python train.py --d_mlp=256 --norm="rmsnorm" --norm_eps=1e-06 --positions="rope" --rope_base=10000.0 --rope_fraction=1.0 --init_std_qkv=0.0941 --lr_mult_o=0.736 --warmup_steps=350 --decay_shape="cos" --batch_tokens=16384 --train_tokens=83190000
Each number is 200 + 20 x the weight over its row's rms, rounded and kept within 0 to 999. Layers, rows and columns count from 0. The size before them is the row's rms in percent of the matrix's.

# v: layer 9 attention value, 64x64, rms 0.172, rows 36-60, columns 0-63
# o: layer 9 attention output (transposed), 64x64, rms 0.168, rows 36-59, columns 0-63
v36,087,223,201,246,153,205,181,191,210,197,211,225,194,221,192,187,181,192,212,211,212,185,203,201,210,219,212,172,189,173,174,165,183,217,225,216,193,204,198,208,185,179,206,208,242,187,194,172,204,185,170,203,207,174,219,214,190,227,172,161,197,210,231,234,223
o36,089,197,195,182,215,220,224,182,192,201,202,215,215,210,213,224,226,238,210,214,185,221,172,180,203,186,181,219,204,254,200,212,216,194,235,161,196,195,201,214,211,223,205,165,205,199,176,232,180,175,223,203,209,225,188,255,210,200,214,202,178,185,217,177,196
v37,079,172,182,186,207,215,184,205,203,221,183,192,169,207,215,184,192,182,218,165,199,200,168,204,173,217,224,218,210,206,197,188,210,188,180,173,193,141,219,233,173,198,193,185,198,195,208,192,216,229,183,197,202,199,162,204,184,212,245,220,227,222,221,161,202
o37,080,218,196,211,174,180,201,205,220,219,189,205,212,171,220,176,209,213,175,180,227,211,227,212,191,215,221,173,173,195,178,203,189,208,197,202,190,255,203,231,219,188,230,230,220,187,206,230,206,174,214,220,194,239,209,197,224,212,213,218,171,157,200,222,206
v38,083,174,183,185,190,180,209,195,180,162,168,205,197,208,184,192,174,214,216,190,197,188,213,208,174,218,207,192,237,201,202,225,205,228,211,233,198,248,200,177,200,173,202,215,230,226,195,220,213,181,199,181,209,206,182,196,188,207,166,220,247,176,219,190,160
o38,082,163,181,179,228,243,207,201,192,203,198,197,191,199,206,195,215,248,205,211,223,224,220,219,214,186,191,240,222,181,188,204,233,190,210,214,243,236,199,196,187,207,155,186,194,205,191,177,232,203,202,201,208,198,194,192,193,230,151,204,195,200,199,217,186
v39,096,189,194,206,213,183,219,171,245,254,191,213,207,228,225,194,197,201,196,208,213,210,218,228,177,174,183,203,230,213,216,187,179,182,171,208,206,176,189,194,186,183,196,194,204,203,194,203,201,227,227,222,211,208,211,200,232,167,153,225,232,208,169,195,181
o39,093,167,192,217,212,218,218,176,153,189,194,182,185,196,207,229,205,191,219,193,199,204,193,185,211,215,186,187,216,216,213,206,218,242,161,217,205,221,204,150,236,247,170,195,194,231,197,217,192,215,188,179,193,230,209,213,175,220,188,206,212,224,185,199,197
v40,135,176,205,194,199,213,208,185,206,220,186,197,216,169,250,178,206,202,198,221,190,214,202,198,182,188,169,220,243,234,166,196,196,222,194,199,195,209,185,227,198,222,204,202,186,189,185,205,216,143,195,200,222,223,189,216,204,146,187,229,185,212,185,214,219
o40,133,231,197,204,205,216,202,208,181,186,232,192,190,211,224,200,187,201,209,187,181,185,228,179,215,198,157,193,198,177,254,178,231,198,179,205,211,217,216,174,188,176,177,200,188,223,189,189,187,223,229,235,188,230,168,199,226,242,215,200,181,191,202,173,198
v41,091,216,190,191,229,219,226,193,173,161,195,190,215,203,224,240,195,192,226,176,181,225,174,184,211,186,212,193,205,196,160,248,213,183,204,195,192,182,208,216,191,199,190,201,202,191,186,218,195,171,239,214,213,203,196,204,188,235,221,247,222,181,207,210,171
o41,099,212,208,190,229,221,193,215,214,202,212,155,185,210,207,208,194,211,201,210,198,220,216,168,227,214,226,190,210,210,160,242,219,185,197,202,207,202,232,225,220,193,189,250,186,182,176,228,232,219,208,198,196,218,179,199,189,231,194,231,213,194,201,242,211
v42,098,214,206,173,206,204,147,203,225,181,193,201,199,199,218,210,199,182,186,172,217,215,203,188,196,213,197,208,168,190,194,201,194,202,227,175,179,166,200,207,186,212,230,179,168,164,203,206,228,214,175,235,174,215,192,195,217,168,239,212,220,224,210,183,241
o42,096,236,169,214,147,176,193,221,177,221,190,176,206,179,189,181,189,172,203,196,209,213,197,177,212,209,173,163,181,181,193,212,224,247,171,193,195,230,199,224,219,182,200,232,235,209,216,225,185,187,202,194,199,203,169,209,205,205,219,208,196,177,201,191,206
v43,090,236,193,181,211,185,220,193,186,261,219,190,206,218,179,171,206,223,204,187,222,218,202,172,197,190,207,213,202,200,219,179,197,194,202,183,215,229,167,195,206,206,224,187,184,166,198,194,191,189,195,221,155,246,199,200,229,210,240,175,226,208,199,207,204
o43,085,199,204,220,214,204,213,148,197,174,198,223,203,211,220,209,213,198,180,205,198,177,154,166,191,230,201,181,223,188,189,192,167,218,200,194,183,162,234,210,211,224,150,201,216,194,194,234,174,178,197,199,211,197,228,198,192,172,188,193,188,199,223,175,195
v44,102,190,174,194,154,218,185,216,205,164,201,181,198,197,194,182,202,181,184,176,205,202,188,219,211,190,184,217,154,203,206,169,196,177,251,195,211,195,224,230,166,177,195,197,166,170,225,190,203,208,204,180,213,218,240,205,214,212,206,189,204,200,211,169,226
o44,102,200,205,200,199,196,206,162,192,181,214,190,194,201,220,197,179,236,201,197,198,166,185,178,195,263,203,184,238,172,178,220,212,229,161,198,168,169,199,191,220,206,221,175,202,182,197,192,213,222,195,224,157,226,186,201,217,186,224,188,193,198,195,212,196
v45,102,172,199,171,191,200,209,227,193,188,219,229,206,210,220,221,199,242,190,195,174,214,203,200,207,212,189,194,221,224,188,229,186,215,186,165,191,207,219,194,170,207,225,196,173,188,164,225,233,202,198,218,189,228,187,206,176,188,206,237,211,192,190,251,235
o45,106,215,193,164,179,217,233,203,211,215,206,172,198,179,208,238,176,198,171,223,218,207,203,183,199,211,218,177,218,219,204,201,167,182,177,176,187,213,258,195,177,205,187,193,182,187,214,217,200,184,194,189,197,202,214,227,169,181,174,216,171,208,204,235,231
v46,105,218,184,229,209,192,192,223,194,195,192,197,199,208,203,181,190,240,195,197,220,202,195,189,201,163,211,174,184,229,187,188,220,171,232,210,210,204,179,183,170,172,223,206,189,222,206,184,225,193,204,244,186,179,181,194,242,244,237,182,230,212,182,183,196
o46,105,198,225,183,208,211,187,214,146,180,170,203,229,229,201,224,210,206,191,208,182,241,152,163,214,174,191,187,206,230,196,193,223,222,203,170,206,200,167,216,217,178,201,185,182,189,180,216,207,185,195,190,195,164,184,199,201,208,208,212,186,203,205,188,162
v47,084,221,216,207,185,174,205,230,223,199,180,180,202,197,168,209,214,200,200,234,196,214,187,166,213,207,181,194,217,195,206,212,223,218,199,211,208,252,187,189,203,213,202,194,240,189,216,209,161,150,222,178,188,232,229,216,231,222,187,182,207,216,201,220,219
o47,082,169,206,199,205,222,225,185,208,197,226,208,171,206,206,199,184,168,202,221,191,203,164,204,214,196,196,211,224,169,208,202,165,191,192,210,221,193,232,155,176,209,154,188,190,212,184,217,176,234,185,202,182,167,196,207,163,199,169,191,205,223,217,214,172
v48,104,193,177,197,213,207,202,174,214,207,218,200,187,235,184,170,219,195,202,183,196,191,205,246,191,208,222,199,173,183,261,178,199,175,200,207,219,195,234,202,203,196,205,226,171,201,206,204,232,252,177,197,181,179,184,187,187,221,174,221,218,196,193,194,226
o48,101,214,227,212,173,195,198,199,168,201,189,171,212,188,214,188,186,230,197,180,218,204,206,198,177,260,224,177,183,207,190,186,197,219,181,200,210,196,195,226,233,248,214,173,205,227,194,197,224,169,186,196,178,207,213,205,186,219,199,242,224,208,229,188,218
v49,107,189,203,202,183,162,197,211,193,209,161,196,175,213,196,205,169,174,170,224,197,181,198,190,190,164,190,208,215,191,221,217,209,209,210,212,191,241,166,184,206,217,187,190,203,220,183,186,204,229,219,186,173,198,198,190,200,204,170,157,143,207,195,163,192
o49,098,190,228,194,204,154,217,214,202,190,208,261,211,197,205,177,201,194,167,194,207,205,224,219,176,219,207,188,207,219,200,216,218,190,256,201,187,230,174,208,168,197,183,195,185,228,196,224,196,177,205,184,228,216,196,177,193,197,164,214,200,203,216,226,214
v50,077,211,207,197,207,198,200,207,214,161,241,189,205,222,165,193,197,201,197,164,191,234,191,185,185,226,175,220,158,179,203,197,238,192,193,186,222,182,210,210,213,192,205,208,173,212,217,185,197,238,216,236,205,215,189,209,191,208,211,199,248,224,184,237,220
o50,081,183,184,198,178,172,211,197,168,201,193,187,178,169,180,220,194,161,208,210,201,217,183,204,209,197,224,159,204,184,203,193,173,200,208,214,185,176,214,228,199,208,207,196,232,159,208,197,176,163,154,184,184,179,217,176,186,205,210,172,200,176,238,217,205
v51,140,203,177,160,179,206,227,210,175,211,197,211,205,228,202,191,207,222,182,197,221,190,192,189,218,175,235,221,185,190,195,221,197,205,199,214,187,219,185,169,205,225,199,182,186,205,205,200,172,209,193,171,215,176,215,201,164,219,195,216,279,210,207,204,233
o51,119,202,206,190,206,199,224,216,224,195,186,195,177,192,209,213,206,209,218,222,250,216,170,177,218,193,179,236,214,185,198,237,186,234,214,179,190,215,170,231,219,196,168,192,218,204,214,211,197,211,216,178,171,220,210,206,194,213,180,187,227,174,235,191,155
v52,095,193,201,186,240,219,188,174,183,200,208,161,196,181,198,187,204,228,193,192,219,225,185,181,189,216,189,219,186,195,226,202,203,211,183,182,226,183,197,197,188,196,244,198,191,141,221,199,200,153,203,204,187,220,173,196,198,192,263,209,195,213,203,218,210
o52,102,200,160,191,231,210,207,200,221,216,211,190,195,228,229,189,222,195,211,187,196,164,163,194,195,194,166,228,209,165,203,178,170,195,207,214,179,179,204,228,197,196,173,208,209,182,216,193,149,217,201,209,223,199,209,152,197,192,178,182,209,192,172,175,204
v53,103,193,221,151,225,209,238,208,190,244,214,173,203,198,206,225,197,199,185,208,204,186,186,181,156,189,149,213,175,228,213,228,207,215,170,195,209,172,213,174,185,203,193,201,209,210,195,193,187,175,196,232,216,210,205,199,165,200,186,204,196,176,195,192,174
o53,090,199,200,161,212,217,221,185,220,180,214,216,192,211,211,197,194,191,181,193,217,197,196,219,226,192,183,233,219,183,209,235,209,235,207,191,171,197,204,175,207,221,222,188,178,174,247,172,227,251,203,175,198,208,211,211,200,224,213,182,226,183,181,223,171
v54,103,205,198,222,223,213,212,203,221,253,189,186,206,165,197,168,209,208,188,207,235,196,178,175,185,191,195,223,197,252,199,236,192,190,191,167,188,181,188,240,188,182,222,225,164,213,189,198,198,161,192,200,203,207,187,197,223,200,190,207,173,193,192,198,222
o54,095,219,212,225,199,235,190,203,191,167,213,202,192,205,221,181,177,220,185,187,181,174,194,179,199,236,222,198,192,180,170,176,200,183,175,187,176,205,199,192,224,209,181,203,220,225,163,206,190,221,228,218,205,208,190,189,215,180,256,232,163,185,187,204,175
v55,092,208,173,157,184,176,208,196,188,227,217,187,206,187,197,176,214,190,160,188,242,203,182,206,213,206,225,183,183,217,210,183,199,177,183,172,196,149,210,229,225,245,216,175,179,188,210,194,206,238,206,189,185,185,188,197,209,207,228,201,212,193,192,176,216
o55,088,221,200,211,217,166,184,173,198,214,203,208,205,176,225,207,179,208,216,183,201,207,184,187,176,245,199,159,185,213,197,187,200,243,199,171,185,169,220,183,185,188,236,209,205,212,202,208,206,210,192,234,210,230,227,162,207,152,233,208,198,200,203,194,196
v56,097,199,195,266,197,180,156,172,227,158,188,201,188,203,193,206,171,209,195,191,187,201,220,225,173,218,187,193,191,189,221,176,173,194,219,235,203,213,203,201,210,183,202,210,201,226,215,199,205,234,195,191,235,191,212,199,182,189,162,196,173,194,224,193,180
o56,096,177,230,213,191,202,178,213,198,194,168,217,219,216,183,198,205,213,208,188,205,192,250,227,175,218,176,201,175,198,208,183,226,182,187,220,238,198,175,218,216,199,182,174,214,219,179,169,217,166,198,200,204,188,186,230,209,194,209,219,150,197,190,162,214
v57,098,201,185,161,210,213,228,209,193,232,235,181,198,192,225,233,219,194,190,199,198,166,206,182,186,217,175,189,176,210,175,209,212,180,227,227,201,194,208,211,188,209,202,202,151,173,195,186,171,240,243,214,233,193,223,201,198,205,204,205,170,200,181,192,184
o57,102,200,236,189,210,195,197,199,184,182,173,199,203,209,189,176,216,205,180,206,196,225,182,199,195,213,213,194,207,166,190,207,208,238,152,170,150,217,188,178,214,168,214,205,202,206,241,206,202,201,208,199,200,186,182,186,186,252,242,196,194,188,195,220,233
v58,101,200,201,234,217,173,171,173,222,195,138,197,219,222,190,180,165,188,192,179,212,210,219,213,181,185,209,200,185,203,170,173,182,154,206,187,193,195,206,219,212,188,197,188,192,185,189,208,193,186,191,207,197,211,218,198,241,232,211,192,230,169,209,169,182
o58,099,198,211,188,230,230,186,173,175,202,203,189,229,207,200,213,143,207,213,165,196,213,186,150,189,205,149,179,184,208,197,221,209,193,224,197,194,225,215,215,229,182,194,183,242,203,193,191,196,185,219,207,187,217,214,225,216,171,190,196,178,199,194,219,198
v59,080,216,174,207,230,229,221,152,173,232,197,204,184,168,201,162,200,186,209,178,227,197,187,207,161,185,183,191,169,212,203,181,189,187,180,167,206,209,201,206,191,227,208,206,166,194,229,203,203,234,191,200,228,194,186,187,187,175,207,213,186,195,173,165,203
o59,079,195,201,212,212,174,166,222,189,225,201,236,203,215,182,185,227,226,193,165,191,179,217,201,199,207,202,173,181,220,198,180,214,236,175,182,196,173,194,195,211,185,232,206,193,178,214,190,189,224,216,234,188,219,192,155,238,176,218,193,236,207,195,173,209
v60,108,198,186,184,201,196,177,210,214,184,162,209,188,205,215,173,178,173,150,193,204,180,210,192,170,161,198,182,205,254,200,213,198,196,189,197,191,241,211,173,181,202,209,174,187,234,203,212,208,242,199,176,203,213,194,194,212,206,179,205,185,204,197,178,242